{"n_kv_head": 6, "tie_embeddings": false, "grad_clip": 2.0}
Each number is 500 + 50 x the weight over the matrix's rms, rounded and kept within 0 to 999. Layers, rows and columns count from 0. Numbers have three digits each.

# down: layer 2 MLP down (transposed), 768x192, rms 0.0652, rows 204-303, columns 64-127
# up: layer 2 MLP up, 768x192, rms 0.0652, rows 205-304, columns 64-127
down204:538469514471523527512476410566511432529511418529558515516480496534550499478463517544507536522515608412545491441554579437498475548523556420483521548579559534448480487520496478377484595498595535
up205:518478525543540530495523557511476534466507487503436545467570516568510532559493468539524439497499551541529519479470531506540440454494566528558419541578477533566527549394586458494545506412473430
down205:539532508486534485531573533475666458588510542456478439454469506526419521430512570554563565459532458550550562540419576442570535432540549528687520472481441434466599407585529491517547509545595483
up206:489530509517461436437530472535550547508450532552570430468522540590535552419504502579590511626502517463479588487539485521508553552498488505502532537492447506573552462522501456445459488463507466
down206:497562527513529495559502497469529468450470485505440513496562416444397427583480518441439446410483536514509454526433530467575475463546498451513489508523405502389507556471522550562523579519490433
up207:559517448462599550473467520487451541524542529533485584605441430479614524430496606452477368505394487410512474456540494494561514453531505492480527481497555529482506604435554498446444443644491486
down207:404468579428455479533507492452538486433496418479523434411508509516388507538495321583521567416508509571473482530400446521407512562557439517520490591499442430570400417457475483608543431353488515
up208:484587628459455555556484389496524542516562524499456445620519513453562462504468448498453530466543485561545509612492539423517514509575480438459503482498511429519495473505480484546532437542507446
down208:484493428489463454501485500596520513480527495496551520448496483409511519522488460449468519570559439481570467494544614447510464561482504528520423628503363576495445518462529450546497524406518468
up209:465505528454440551498560615479454528513519511441401463566440514536598481560556521466503485584473527526498560539503540428502518447519524466511478410439452534517528458465485416441586499524504561
down209:487458519562483451490354429478536510456438503513567548510592487449434450482486475495548503491451479488477399465520549528458427534517455508447499572552503517533493546545479583563472539524490432
up210:485452483497456490555555464446474496509462591446554511537506442436455490460466450564445464515508544469469498537556516382436421508522604425467540476527483523447413519557512481511485457483530469
down210:479481521525469504416502552506535572481508474475465439404516636537473454562511530433522475431485493530560567469445473543530572401496486555451433503494521506477618474536506474454546469497457598
up211:470604416603470482562526562473405500671489351488440528517537550507483528449473499406450496480483438467483431419523551495504417529490504556546461493531520458479458461513581538490414551595485499
down211:500403579365464464414562511524587515436476608534488444431406459474502530490505537542541547483524481462483576615466512501453474435512573467498496510565538572532544541492394454506583478444550532
up212:469467470568577537527458484545524531460556552447383460441557483543502545564519480526433440514585498440450538530427569494445430509487519473511485435473497524462497571540482499522543471495472553
down212:564504536476390481519519529463451530494432435487520465473470551503469553428479473535547596516433459550596465531499434542589558493522504573468572475568553432481462409448514550460511515542541474
up213:543531446551488477637490437552495515588583639497490542543489581496439438474415501599596521394483477525571537420585421535454489553516544528567545475491433562561503497539480466519475574511555559
down213:449424494526482546433540483487509514394458418475487427444522469566501494477525506491422523589453506557447524565468573484551542518487477465477495504505588377484521502456457554522514428424479414
up214:472468453581496527443496498476482468584562517471518470523529465513454446412495505610461472485502588509469470517529463498502445486447505479431434449457444541465535546552539559544447521550534581
down214:488472523507443475466515504457495496420472491499529500494474473533505541619568559393545464500433422461547575594522501441463474592479494425565569518510531566525454506463372435539526445447481516
up215:531412427623467539505519480449496519425474509518467598443555522504473509593526533572599481509491551480496442501518384419519494562513614476474483511556570498461517508575520569555521403519496535
down215:560580508377494472498525500534506556532445508426489478545459468525465519386502459477412530461518442444431510457451566562460491438437413507526531517471499566527439457444481443507521558497497498
up216:487431607567489463519582484453470580531474501359463487578492511487415363567633453492521399636564475530572562502442394528551479505549602406598384517373457506475436597512461535511590446567578335
down216:467485483520506530598420457381544462396560382486428467346474488596477546542461531585488459414404528425523434519422585562453494473502679541468535558410471469576559483462566520512480500444650497
up217:504444427535562452418425558474612543461508486522402483491501535525485542524472461424451474481580522479495445535501512502441482533471581497440511464487576514511491509523530454455485518503463506
down217:449541552490461480528482576501460489455449441500424481562548511505399482538524496496534501505496502482500449422507453591456491493541529483504446578532456517536502531555534494502465508519506553
up218:471519521447555447466480448483585532390426533523490515481469626535485499468515498630513423479498546554392500466548477521498399490496457410388598505449570508522463505550573413466506492441468449
down218:536390400407490526471553568633522481547498483528552598441571610486388461535532466493490370523460511533553490541524515400501548456549518471573536420558473542520547548460445536531512570510561544
up219:455529516540524534513489464509486514483509611501554451501388544438532550369492367513548505567510542489468501367475466603479475551384476463437571511582398466469588458468553503480495543456511540
down219:437506477512438495454513512512464487432596401484526486424551538502505445496467609551450561520512583471591440539489530380551610456471488518475483559521571499496486458579565462601431442572517485
up220:512548535471631586451474411508470443476505474552427486473544591542509499530486477536491531483530541459482464518493452520518617466574500473476591623564464485562531460526458521428568531455512462
down220:533501526452502418558451545494538534458398451462502494504402457486516554436540527497499511536443557515484534484579583513528450474479536522499510427464573427440498480410567467489413546521442568
up221:486456464449493577463529640508567458402483426584602463553531595523520543587564512481383514519550598379528435556533571471517492534522465528521428483475531566458536501607486433488485501497425476
down221:503509562508471469558548398484547540486549503457362501516502411495458501456496448570618520507444447544495600461475398507412520469457531428497597521501493412537485443411562481480501536571516570
up222:594491429506502517535565420510481523559425476496482475503502404461492501473487529527565506423522495491507479436538513489514438551615515501533442502458516457527471543582558519496406558435618511
down222:437481539510495471491491511542525502417495551541584479489522532524548508566478474475454496567474434524436562529495506520516509422419472520477566524545488539486509485490454545492484455552376456
up223:463503466529486457479437524560534475565477469438618519493474483489588494482489472448483535549449518606503514419434478500539556471470609414542466454494420553506481533513532487517451543439429506
down223:504448477534434604416497538512455550494522387515559472457492589505470579555553450459529525523444493437536566569482467456479422440487460442522479352438484523459450483493539378589484481497393506
up224:439508445564555520502423467499509473498500444486565525467475543434476509490399510506530367576588603533469541446415557484465441464515468451604486500456555535514461508450510489535448540450459459
down224:571419442432509446495457495618495509449603432585436532469542319470465524443484450543551542561508427477599487523486387477510458413433511465532368535499438452514514455459551552457493442468485487
up225:512533578414472442457501414513518494492533566544479482527523486510512458543408542485547559475464462479529454465531497533579508475509556588552462501550557429493556407554379527425496469476463508
down225:480572415506520602480429469506567500468479461446465530464430456491525495454518522530485468607568573427509434504501548471490472614472421541426532481501459565563505552520574435583405455474499467
up226:477467480472602515600506526573536497576518481552480472501506501518565508501552483492503547472464415507511471490520440527455530471486454557471537579510529524562468613471510428562469449455529520
down226:551489459480397510423479518450496517447489532467542526495486540527424439403446499477504517548525563498491420489479560485524509576551551479513499465488459486417465525500488552446441486555530473
up227:435432437559513527518488567442579555517458514509440489505539427534474466435577558520482449482560552503502497453507551485491503528571387441532487441503641522511497527512517505514420578611444548
down227:546560553481461529477506458563454423509525461519519404484513536479533558524484411484480492554519535457548525527506473502488444455457532608520481527554460464474577546506470495458578410414491532
up228:421449505477560550473541463444521567506474468474457422521475531399512475471437585514493512582486604504569575476497509557527477540542495441457485615528506559437543487537496491460494461502470476
down228:578558524501418465512494525532469504457528539523525522510434515553520486555521452490441425452482420539468450503455489403506586539519470553564498472477444528504466500548475564490591464497502526
up229:501464447536529506470616495467513476500457437499517531475506471448488479522603491505484513539457487472466500604534503497530474430534511553550543446528532573593491527492459569528508542522458446
down229:498528596528485547570428478524509544504491555547511436542480487547565491531421475497507466509547500509469480447468434437469493497484503433449423544449400458436480547552501447460432548547477518
up230:470595500443498386505494415601462430453562562482503476484467537534549509498437526472625538558454514471533537464572560469504432464469452512487510508514561514445541553505391542533595582546477536
down230:486369463480508461551521482490569546534464441568531507536582476498514480501566484487348483519562463495487430539447449570466517550568485499494497542485488475448365474473565456530499492448574416
up231:498478605538428545468518557477590373448531547459499524662525413538510509509536479446390464490509565484467557547497464518451470536448480475537461501443377577543490538522589466507457532588445510
down231:504473499487476520389444487531427534379450515501498440376473565473443409545441506568494514506550482498547585532476469591555559500413488523495487481550519472404522446477421504503477494519461568
up232:413563553479477576487477548471493428443593512439473546465511530440523510448615527495569413554455549497455540521536466435496428512517521491430438426569541649473516506483525476452613464505519468
down232:487486382611535518468419441502490531502448439475572415473536441546492469542403475553447576520528445429547505446519520559537457486493363497503527550483537478533469470464492506465411467578445467
up233:531442515467488561427461552481437461527496534576441466493490478433473450583528484608564509561514541475417377483515488494651560558431536637471427460546434618526541467529437527507503509412405475
down233:470455498518466414557559454560549542446486447427557488457494510506460532402451526448482446404469481562572590531505526555412401426473463447511517501467512411428483566477535419468459467545576551
up234:536515524476571516579530482506480591508556474551543443495546510548525501500553548438581507446426479525439463451544544471539579506454551406503491451493510466519441510508527418577557499508413495
down234:434479490458484560483432551535528404548395575533566493505550500392439512403485462515458514484565463524560493511424482498556493469560457468417543482528473548563482557450496571409503501428580481
up235:426555528449508480472473655476573505505477452475503403490439550539464479469455561516507523478510565487516562603506463396525393511446416563491572489482507583442440414557487477516369465517466456
down235:486548522502561451557547445478497519406470495388483535572550433405498522514455429472513488437532473555530487400521496575422522529529492509500386531538410376522498467464448479535612436510472557
up236:529574485434471516570480453520506462451576462481470496515541491536562509519441521522392548504540605566531540515559489485480570494501512499476420428534586392524494526517583502501520521507432519
down236:459408479542526472398532522499503489549451523492584521505450539482440489498536519497530422526467441459460421530395524505508460527556447436538556548538451592508510523512425521510513543575521479
up237:489574472447435530463541490545467512515492524535495533483535528441571461486619517560555441481544439434404403444467500462451504496523552515491625544515399430657524512451483482443526530556486516
down237:491465545612478477496484540481504504420485444412589480556544491531514501453405478504479556521480464525501544513548496582489476495534489526491403491530543581438532471554466503597494426471550527
up238:550470474580514503452519458502468523467500509519487447524552597461458506523470413575479533472508587584495493447511486520432529535482511478489567468510579471466434546566523521504581522572491524
down238:573552514435515594536486526484560493519466467471451526486445451589502466438547615460523552505520387412531480540527463519541518466523467489404477536500492452480526483448509496460371536433516483
up239:548520543523550496504524452495646414441607471512576489432603569525512534502501508527498514487488575470530522466518501471520516496545429447349652486453480461463498504479484549503547488483522598
down239:514521558523540534473497580486464476465490476480429506524479420452479541460516530486523474512421446570492553573440495523471468422536567597577493547525492448531516495502433519511498548521547432
up240:438564578569522498529518464471509501483434482466424494515538520481456547524446461509507487441475511491517488532471538603439483494522474482477547463541496523505500474482521465474461429546528511
down240:524457452456481510497468509494465464490507507528575474519494496479581498546509513491455539494524546488465564447529519414538553457460461474533459474415555508497552491566486462519537501494455496
up241:595501427508398476491552445509518502509585507488476487495566434533520519547566486562480542596439471515505560516551545613528435518541556576405481540537537505447495465523549463521510523541547412
down241:373516538466567511540478524508513476493433510504452518523457575422472456471488474488529472425521542459423506474465482392471550517518500497595498470481540562563428530503571521541507419480396563
up242:476484495579610490595490519472484479480568513460440447499520451483508470511570512577522557514602502459490577525452590563475562514530434441475503430510580426492491497545508594508464511528440495
down242:525542537442431485480510495504480544499437440573526558487483496555472561503441544448502487464427546571501498431482469515530454541426547529587476540471437569467474497427456438546610472470519520
up243:519493319449412556552471530470572528597520547480526501505579504470537534506456476384485454487480453466457515575488510498566590521623446407544482440533520470504490543452414520560537559440486443
down243:561559534582516474481448521493489559405466516495534525542374598463533503472506540535422520426671556513549342483484527585572527468446532561462488459517458535493514572534537464549436474548461506
up244:554440541543472460389453538536582470428534539483472433540557406398420475500511486538511414536465514484462458471548509612524582427448467545535476375478502505466447388526435449502510448461398536
down244:434452475435551545511530488515555511545541489586577564486426533558520560511527460430506541498506490545474573563462514413471439411503599450398484525482426455553589585478576579521455522496492484
up245:458493540440393520490480528490548475427499435571533476515420433538471583467490544512532547420455574519530553531533488479499430405433489555469523513432491542551576433518486452514530460512554479
down245:489483509521648581496566598479482501552518547479448483446561451470524551427545469410455435502415449501546459503449505483513493501513488586427478474460514581472477631522471505460552488460460550
up246:438493420536461447514457396500507593469490524530478484439403483491437469494513578525511526562566510455468468546507458454451493493469557523554503541512432540430422485544452518431486426576397504
down246:511500574494498563463510542491506404478510492487592461585558477527611526526438449478470513418471489495513491466539459614535503490473382502497469473485564483538538475483471480613531571407549486
up247:518487532546511533454508505489539488524439575379487481499483435518466421527569499483528443594483618463512566512555542492479472462396522592517426420536429470466479565558492452568503513543582523
down247:486534504529481482478472496566515441484516492680538557467452538380530568460557545517473455513504403517493519542457451466471547535594519485509530505420573501521623389464454468434544527492409512
up248:444477517579638401551518411528481431376446451509489496560503551539500574538468446515537532477560551436528503586545439416526472515419414400475596517486493520415462491557469508393570506462476499
down248:582606485434416602449484547484489530515528510472492444481480487485496391530544559527436561524416452512452513398555477583445510409546510576547503475520518515540552451534484499538436456541448524
up249:554523536482396567582526479320496552577504487511515442553554540401567530490517501485476426448454408591570483471537440476498517490568434513478456455517448474462510511552383513551468563463496460
down249:499518537535517427414455454562454531438456405557506494429512442492424385468502455500501509492448595472485491493445501596563505496438562559504538527503547471549501500384526481470491472543572460
up250:501510516467499575390431559486575472572466519498527475494494476561531454456565434403557469666569523422414468490436544475522563506470470490467464556480485516532530523602497504516450486485362519
down250:538543494586494505649552441468485467509465419513538471497551561473520419530501499567389494429401543539551461449533494512451447465565506549480463457541478447504480512370477502429531520467560449
up251:527556564460405595486530432423539579601535493531545449527511506548568487525483493471531521492509489461464581423475513443438537500535442422531446454508529522491495501498507409524528553505508540
down251:465395523571562444512450503587458436437388504508505522500532513426543519555540504575413540500501444470503512550607428522535506456468600539402546550465432495540560449516493607483535484542482499
up252:397514465479470535444498486488515499547451428586575496566461469521496535469613533515498399596525442497447524573425489502554519542471583560597499496565429603511386587470436412643440558600524525
down252:595570569632586511554491515481461509522540546454463543427489517457573457521426448514476560464507518453492482452526473378462516390480504455479462622450526398452613466493523540426483458415526486
up253:498522471541429497508545473550415655494452495513435422500546481558477567398454454560460549551504408414495442620556581608467520562543557494558515541583526584436499521564533407491440507505501521
down253:398451422455542512445490501441543404509479513520521556518521519411539460586535543470584479460470545559494558405518389430510489517559514564477482508441471414544529478482453536423532525542475542
up254:458569405463527393492421397534525484588566394586493578507482507494578486471537509570469529400443448532514603516504489546537524473460529521592528502438594465581466595419505459555562519551534478
down254:523445552515449553532467526487382510538538573361506464486559589457505435474489431405528465610480547484519422517560443438507503551548508482409490498648484552535558505499470508499463505477475430
up255:402535449432485621563552545438461528505462454526525543540540507459484522528482463497353445514532530377527456517417446417446465467410523477473498491451431566528535484524552535520439540577526547
down255:556487599552562439485458430553544444573504525471469488537535503536490451436510477518558594488461475534491600490550506545499447594514474585481509535509513480541484517388469488492509454473461475
up256:541452506611504531481434561563495467446397539461518415597482603595524489476542441569525539543507530444491438481467527542436437486553507494437448479529460494575445585559555514437436504485516539
down256:508527511456504495479509450472473508566560478511556573377470417397511503468488564423466407466570558469496492490538523472532558494436466538505498562516486520493494455398504422485536442439411587
up257:545467481463369485554480529508489458560490466513520566523442461555500482641485479458514481496480440561546456543478598538498591426565523502492456491529543481557463539487452560508501539445487443
down257:425514449478540518439452481546500491462458521495519538415541562463495520388519486504507534529490568455465577433514441525534503535434505504482541428490394460529454454481513427454542379469528523
up258:515502477473510505488480491456503481560453501463548363527457578530490519513563493470384504415475508520458503531495455510468407477508549529448490455601565572519547553597470535423450473498563491
down258:499472505468496480559494492555522499449555499546469600471508467487468522526454510596607492549495476493484454431576519436547545543524457485504579577434455459462372487393483429493523499525466540
up259:509540492560483418549515488512468458382439482493408459490568538503621528573545535520487541407419544533460518483524436476601576502570549398475542501457554555386487456582575552506487395514472512
down259:534479524449534531556623548483508565542537465523458470482540455458413468442433513576596453529623439412553484561508606510428481491488443629458471423492551514584518572350441391492579550499451495
up260:538560481512514463486460456500477512482460433499454412514490459520587484477491612542536503481461500495437516519493445549567481434541533419540503431594417484479479517466520501535526557524486504
down260:459502528510480513559497510579483509487495505548551548456538480496359500507573464486484536542602500513554518510573508500542540578424478499382447538454556487517481482559458533462487465480516476
up261:469429599526447526596459506472502391536484376452546512497504461480433507563484477547572629435424592495574531435428541480488506476499482492503489500406515410543584447536425442410556427512498505
down261:509531505514551494419512541509514542469535585515453443488512464541512505485591500517390452488564458475537424553538472533503482479561544516484555496553505599411487463488497545581435543522533459
up262:449553484532607508452419464533494523509462476468553542468478489448382430486540402521549471497482587436574531479451430460435529542431549571522569536473475486529515502521497475479447445445451505
down262:432468452451488513485442557438459430462567444451472502455455504478450444553477657609503449524421507538602530487504599528532507448488572535500446479524468551544542515412521481444568405484505494
up263:455494468493532513454490501596498530496488599474602521464516471570451496496501501516497540479441612499519508478549479566584465384483463494480496451445456498539430440483469413452492479541502505
down263:461487621577471440509543495413496500430511506429481452534401446481535522448489552494496484555365537481489551492418428413578516501408535555463544428485455485477534536483504530509573458550512539
up264:454439468519459454501520536494575545570457396440526534403495497416455518526474524463498420453455484494480521539468583499509500420476464508499442451496463455464477555514505518495427408397456511
down264:543516456489552529492524496545507499512490599556492407569529507575460481531523477498431603531542511472506433526518452474441526597501575493473546440586528514518523471458423445466547542576559474
up265:456504505472532476604484430431456504504414441470478488513473515470474563579505527501504462464442575408410487557417514484526545502488476443444606545510485510522572559508543449463473484500581417
down265:563531537519491516432467479585508458514522510541467426528551466549533475417513539509511560482542420542586518494529508525442350455511510538529426421435487433470469497447448490583572495481407586
up266:547515539460430529533460546481550517514499411459473526522496477471548444580479571557595526499534416583545530473431487401530448530560555527422436420514540476515480541432484527477494508454469514
down266:494531447512517508501559503518490444481501515536497503456547447537441571422471488434472502525442472436469494505607570548517576479409482535541553532476477498474603478583479462531526456524516510
up267:482498553564531580529518511452473569493524592520557445524494528535454459459542481511488465533555454459463456482445506461550466490480531495538544470430508484478434555471491563461494495548552537
down267:506485506427513431505541467520489499516509416448426562512540472438522547481441553536575446523410472453485484491480437526473531583501456458493462488527531545501541522486483476480546522531502531
up268:528499542499489518453535442404506481538556631492494562539503485490505506655411495580496513492469534548507575458515481544510577501535499484441503378520496559485500470575561513585470480510433422
down268:482447507496469510518465556593488461547465383472506458496501474469461508497544502430537533450484406405532458522546517434504404553421524520542469584546507456475419493444431464444534499491513587
up269:505475482540583586471438446448420545502453562524500519439477498498478506504511452601536534547546420447448508526460423459549529413557550460476475555514522495414475452469462462461500454482488494
down269:471497548527429459462551535550604448527483428478550443500516430524509426514469522425464488495452626519562469426538531546461479584432491505528573480526471529548545523529537450481525557513545550
up270:496466493509476517474489548524487474520484524584465515446477487492566463495438539497451549564500471486449510581533457502514558490513498492483497552507539456454465513545443493473447431539512459
down270:536500445481533568538502450516515518502495508475543437555556506498438576511487501453502500533445547482507484430492593481476457517503485519491561414540491522579428469373526504455516520474442486
up271:476521570543458480543611431460430521478559435485476544488566509529511550511508524560434514439522403499427442413470523421529534499488453535548619442534443420529525472430487553486489472424555501
down271:493442409519545572427442599618496532557515565499439403459532404515546570444515446399558458552520565469605516517558452540440478463523510471551417569541570558484529479466509536475492497644441490
up272:509505531578578529474463561528428512492432520517478446522493567449490436440404529455518503491481517516413443506453484446559554418461509514503536496531458533486483542560518517538491467495534445
down272:501486552449395489519467450522542534570526453475522577473467452544549557594578527529460482532546487534531557443545536549458440522503436485499474488487542486537501535465504514513542540545440591
up273:623606522556605541488496493496462475479519467598573480441441636526487455487533417571414416475495567505482531502512501586554421527527428458542453518574579528497510544598496496420545579490386492
down273:574585573444556559555515477482564429515613492579369533481456380456514649480528481523525469458439398573448537510470508538488544484476538545593488532445458429490543591494513500554498501478644581
up274:472560522432540575490427496521385458417556415538528416571367456565469475458493579534490567546480541505461507600461486420520481488498449451512418518451545479505492482493453447508488441588513486
down274:478485551440528541421563487602538447459397596445586527581515530453541468448577441458523502522497481397554470477511507459508463467536542520521524443553571519545534487411493547551513562428471521
up275:521551476582499456443620378472563466460523477503605445475562496524487437502462554507465590476474490417530537493507475465509458467639551439545421499490467535486510454610441443521493459528575470
down275:526461503481523566521406538476498522537413533437457537573431515487496479525481515466512468546521544545465486482493514503497536515390438546450609462514580506522501561412544469489495589464483532
up276:530406563550492451510523529478478479468437513441491477515425486490442540501410531521451530462430447445530480464441546489489551482455426419473554533542514515438538443474542521474477546483474408
down276:555453535456483505496486424536449571574541510598484438491524489436497406480537455536602513540532504504434470561531514530498465496524529449549464427552562513469440521503412421506484397533472613
up277:508486486470443590504472418437530491521510468510481462529456485488624539477530584494616530469535536441514458574447460465488417515487502427529450403438441555505513447469478434527518541549514502
down277:529511532539540493534473555511500573475557508512521539501516539426397516541506410487434460566513413529572556456509575509563577481548547569535445565468587486446524506469529607503471486509456498
up278:457479502528539552428582480475485500484466510479472529438510502558451583542483483560448518457441565402556451539568505528550553480415410611459485563589428491453649472537409514475547377339498541
down278:583488530450499468524512471545499504428622542470489506510440506508485543467452492453608453561526438603452477458520480498516491450568562367535498541417549544524389504453520494487444551470460482
up279:583545482443603450554537366505507489448471521499551477438491548426471519504551520594531476517548536417424417578557404488562424497455510493587539412493515514459519460530453449461549496503482484
down279:472474491595417561489466562470531522456507500468439459537459450656504513504440516477545518540453520530540531449555543499423557505572447473402479529547553538520472529455584511543477459515530494
up280:480647525531552573477596400420537517549461589517451408501528511459570515466512489535525510495497506503522482525584562527539474507566641470511520503492463618505579488429545479481468558475523488
down280:530464395499467443539495536478440548506547483564548601507502479513418528548578471447516404573436475500443484364465496497411488522486454469523392540514444372456450553543438475452544458565538573
up281:474607567530498539555411422511518604517480473452398462478474501436664475520515495533525485459560459417465530537437402526496603503517554562455462533467493473499546478458440488538465550424413498
down281:489429484450467416521538552456492460498526525582581585516530428529400533518465516509484499502411485590492535468523542430476479495488451428617564501557479555519373522574492463503519440531492538
up282:562472505599533543477435477508442422426493454550483494489453482519485447438431401563465462531513548472410374448479522557418469468473468372521448587540531530509481555470472516450586444578416500
down282:477538516428507484530569530465480562611482567461494458483574555492521577543591621449538539509498479460588565578558509419646527481512493592478532470487463537542532435532492410568457505428479544
up283:421466508400479528589412439384500455463600437431527393516503528480512436454487529460507507521481493553466446508512476463474383518510487426469415503429544555422496489474531487530443474563493524
down283:505474556496475487513539419503453462413558632552472453478538492577462482469496500474451544543541557531493468507612488519456529611527543475532521492558466439495480424554487428547601505425515375
up284:356553537497500471373606524466498428486527575489549475495530547495491558540579503436492544557567490392471538532474550510425530530529469566446374529596515522417613492516477494443437503523566483
down284:592460446499502543633484468554464555494461467564498508472470450555508490450453519499497445532447482632581454472508455432556484528461564440568587455477479501516371446562463498559549473489452456
up285:459503521487472596505451526416518531486431589536490497509499491479623571406552500469522516497467430486541616509505424495497496655583454490477495615513492527425504570476431550484470511618441529
down285:491542545547541473506599512535531506503560481430504515516554480571402462551520512531482488490532491514474465513519547501476475406393523487559435505504515507596509378606538454542540492396576604
up286:473571472521468512577502488493535576479354535559411537508557425436564522474476534430495423434494565504560554554521560514446501565496442559539518568413594521607492512505494561527479588476528470
down286:586491511499485517457516530466404400539611491441517519501492459523470540544534472451478552528475483519434495508566440464501496403481495434508453505593411373493545417527524473505497558547486537
up287:473439430470473474456515423490521546504425506507432457498493442569427461463498467403484385559449486489495533514517446526518501456465554536509442412566524458468437531592468589522484456488384457
down287:533577542561555511470502498514506446549529506565465522494503598487526478506473538589519610455454520547503493529514527511507484509511442481466570567472547573511543519430549495506494561555546559
up288:450506599458552581474445462500533594516454521484516472559467491477557454524520411544489547580492537524480512538423527492593574572511572476454486595448394543539489516461452565498524534456469650
down288:519472413523459498513599494498489486515534525501492486442472505634460576504448541450487437517516427415574472456532491484438414459457481551562508515551596505450499495554481423432507507562480442
up289:493502455514494535492534560458445572495464557527448509530560489513558518457526474427467531506501568539449530515455516485559470561451558509530409564504481582449445491578513510480522529482427496
down289:442491481458476445524541460541561403494510393486577468419481523491448463526489597600491557502482467434504535451538547515418484478562488581568551519516463485556518514490532517504422503575557535
up290:491503570503575537547564388405442568549421522546518433547499556474511563440567518502459513528553461480457624454544503464479554503549481514579568538493503426390500431543479557537526418589430465
down290:552569473507510386530384578477456462485506503438484560423562463545472489534445508511543509456431527473524486457449489497516498602523456536448494511467531563615511531554448516493516638537466511
up291:511512441483511448477486536545520496481548499540468422578408500448513483513459514490459398590405461476512489494517551532493540540502577523425532551428510592451415491524462554550507524522557472
down291:484514503498531528521537479526516534517488487513568480433436446519459557482535474570596584528485490529511503543437511411477428476543413496463480431498476515422561560528594413511570459433476528
up292:482490607484458473457464460553560522457339418470510381471532526475569578458535489421532443590525586465482429501525523501456573441506455582472496549446532521472512470518394592490521543472432396
down292:407549580526535472531518486462496478548614551438487595560543609524463384619449460460460567477501497553510504549463445527547472579394489492565546496558428549394491518418438401585439452473524542
up293:466533442543569476510449402485409487513507424430510498497522557483407483528502535567432538469516543498523599528482495469456506522440558453449431469457599557410512543588443551528520479576414514
down293:534517518447462591488512552455556550459491542572463499486486408519556525411527413509637447557569570417497416502471530466528533498535462581571517544547480575539506435438590449458491489568500506
up294:555508442457481502416533495502511555457494446485495485502569432524486522518515503522586582514459510453433413439433548560476538585411446558453483508485391512409506521512495486533513462451344544
down294:460485551484491495540410516529472467482514516551476469516447522524521433460530483461470403487527514503575522555580465482563507464574559478479515472509606527555519455521528516486515553560595520
up295:474555520469507523537531454506473531379396480440496502527556472541568476479477443439495485446493548463530481455470432593540481484565507461521533442515452458524500574490491570525472583453481565
down295:536511508560479490495492552464508467585549519528524435467471482501453507503514536558499498540510465576524481477564507458406499494457470521491469593527555507478470467506509404514522472542496451
up296:478443486524469490484462425483492409500574501512426531478492492536466582499576574444519468492540487507460562487459498501497524478461543488484523433546445513439485461546477510568483586546565435
down296:537504503461492501578491571544518561490506524494613477583517512448510470532450451554446540552499567519479449477519438554565501526508453515507457603402421543544515446525517472422519462431461570
up297:475557466512579585488525462545479505453578603473519467487554393557540500485466563552501490443517497452451503597535535498463425513472487509428488520452520546488482433494477491539527531640538451
down297:489493549501480458501563487462548519470444448438502552496517526493458496478541476492491481560493532504556539490445500523537533452515492500529478455521511465547522518495528509497484407456431534
up298:459443481359423423494527453519559538474498504486494525447569564471525495461484503547505499575500491496418441472463439454524584574530539577416452525662587635427547485470531477498593479543529553
down298:534509485588573539513470521520410434498552494517535484532464439467470551528505509502464579479532486526563545463546513497495477486486484446566482465382434414549453464555489476465444518508441440
up299:540589466466547499569484436488412552455494480565467488448431531537485443462476421495523544415455457488523449496429498542420521513492446446576606559561508437466527462499582580478491473487471515
down299:545451569470456611544496514543537561511513484525562420501531547498500594470502494564477578434474483527605464520529463535542387505597479516486484474486525476496418445504553452468461548473496498
up300:437503386408548497460483556557574470534531497596469473586444519505509473529512433448439542534437485517568503523448512542480496578517606482472468422541554493544481542493436519478533458438623465
down300:562569597512440540550496474491502472534490498492563478447464452465512458483493553573521487426498492513472518461588424482574503453423449506472536539490497446405562473459475551433512478477435615
up301:601439551506518562514471541471509521550517546495535561540486489483432457500506513435453477614405506553492503505501595461515490514522453475505431544484517513542538389483479462544576565515510463
down301:492479429455536540442525448438527418501511412584462427497529483483496527524485586639528555444501458437591474494507518502511488489469511583584563422497499471515490521437451521467484433503468589
up302:466604498498520485505539458531527521464583522532423441476525515550487455560448584455437457613556556516465483572503506446530493476619503546475472484538476490498525477460433535513486611656462544
down302:557446481487496461496508543489509472526439522452553528508469545486524540449450432510596517392488477439517493405486484539442447559421470459568485486487507512479521574491565490445502411377557460
up303:488483459486461572517571518574458419507487519519505465465511548455563490414538531440479461512569542474419475493475439426471497446503405488508468439494519437507546513458552467588550458518487506
down303:526566536504482468465440490450525594489464571471469471437546447523511488516427484544525490509463496547538515478537510542573528544533546483562550533494489559461465506524479478486420494544533500
up304:528521557474511504539565438500621537486387520478528518508487544595501453444536476615512500509504521530629523545456559592555390476400567566492520557501537471457562580585561471558507502483512447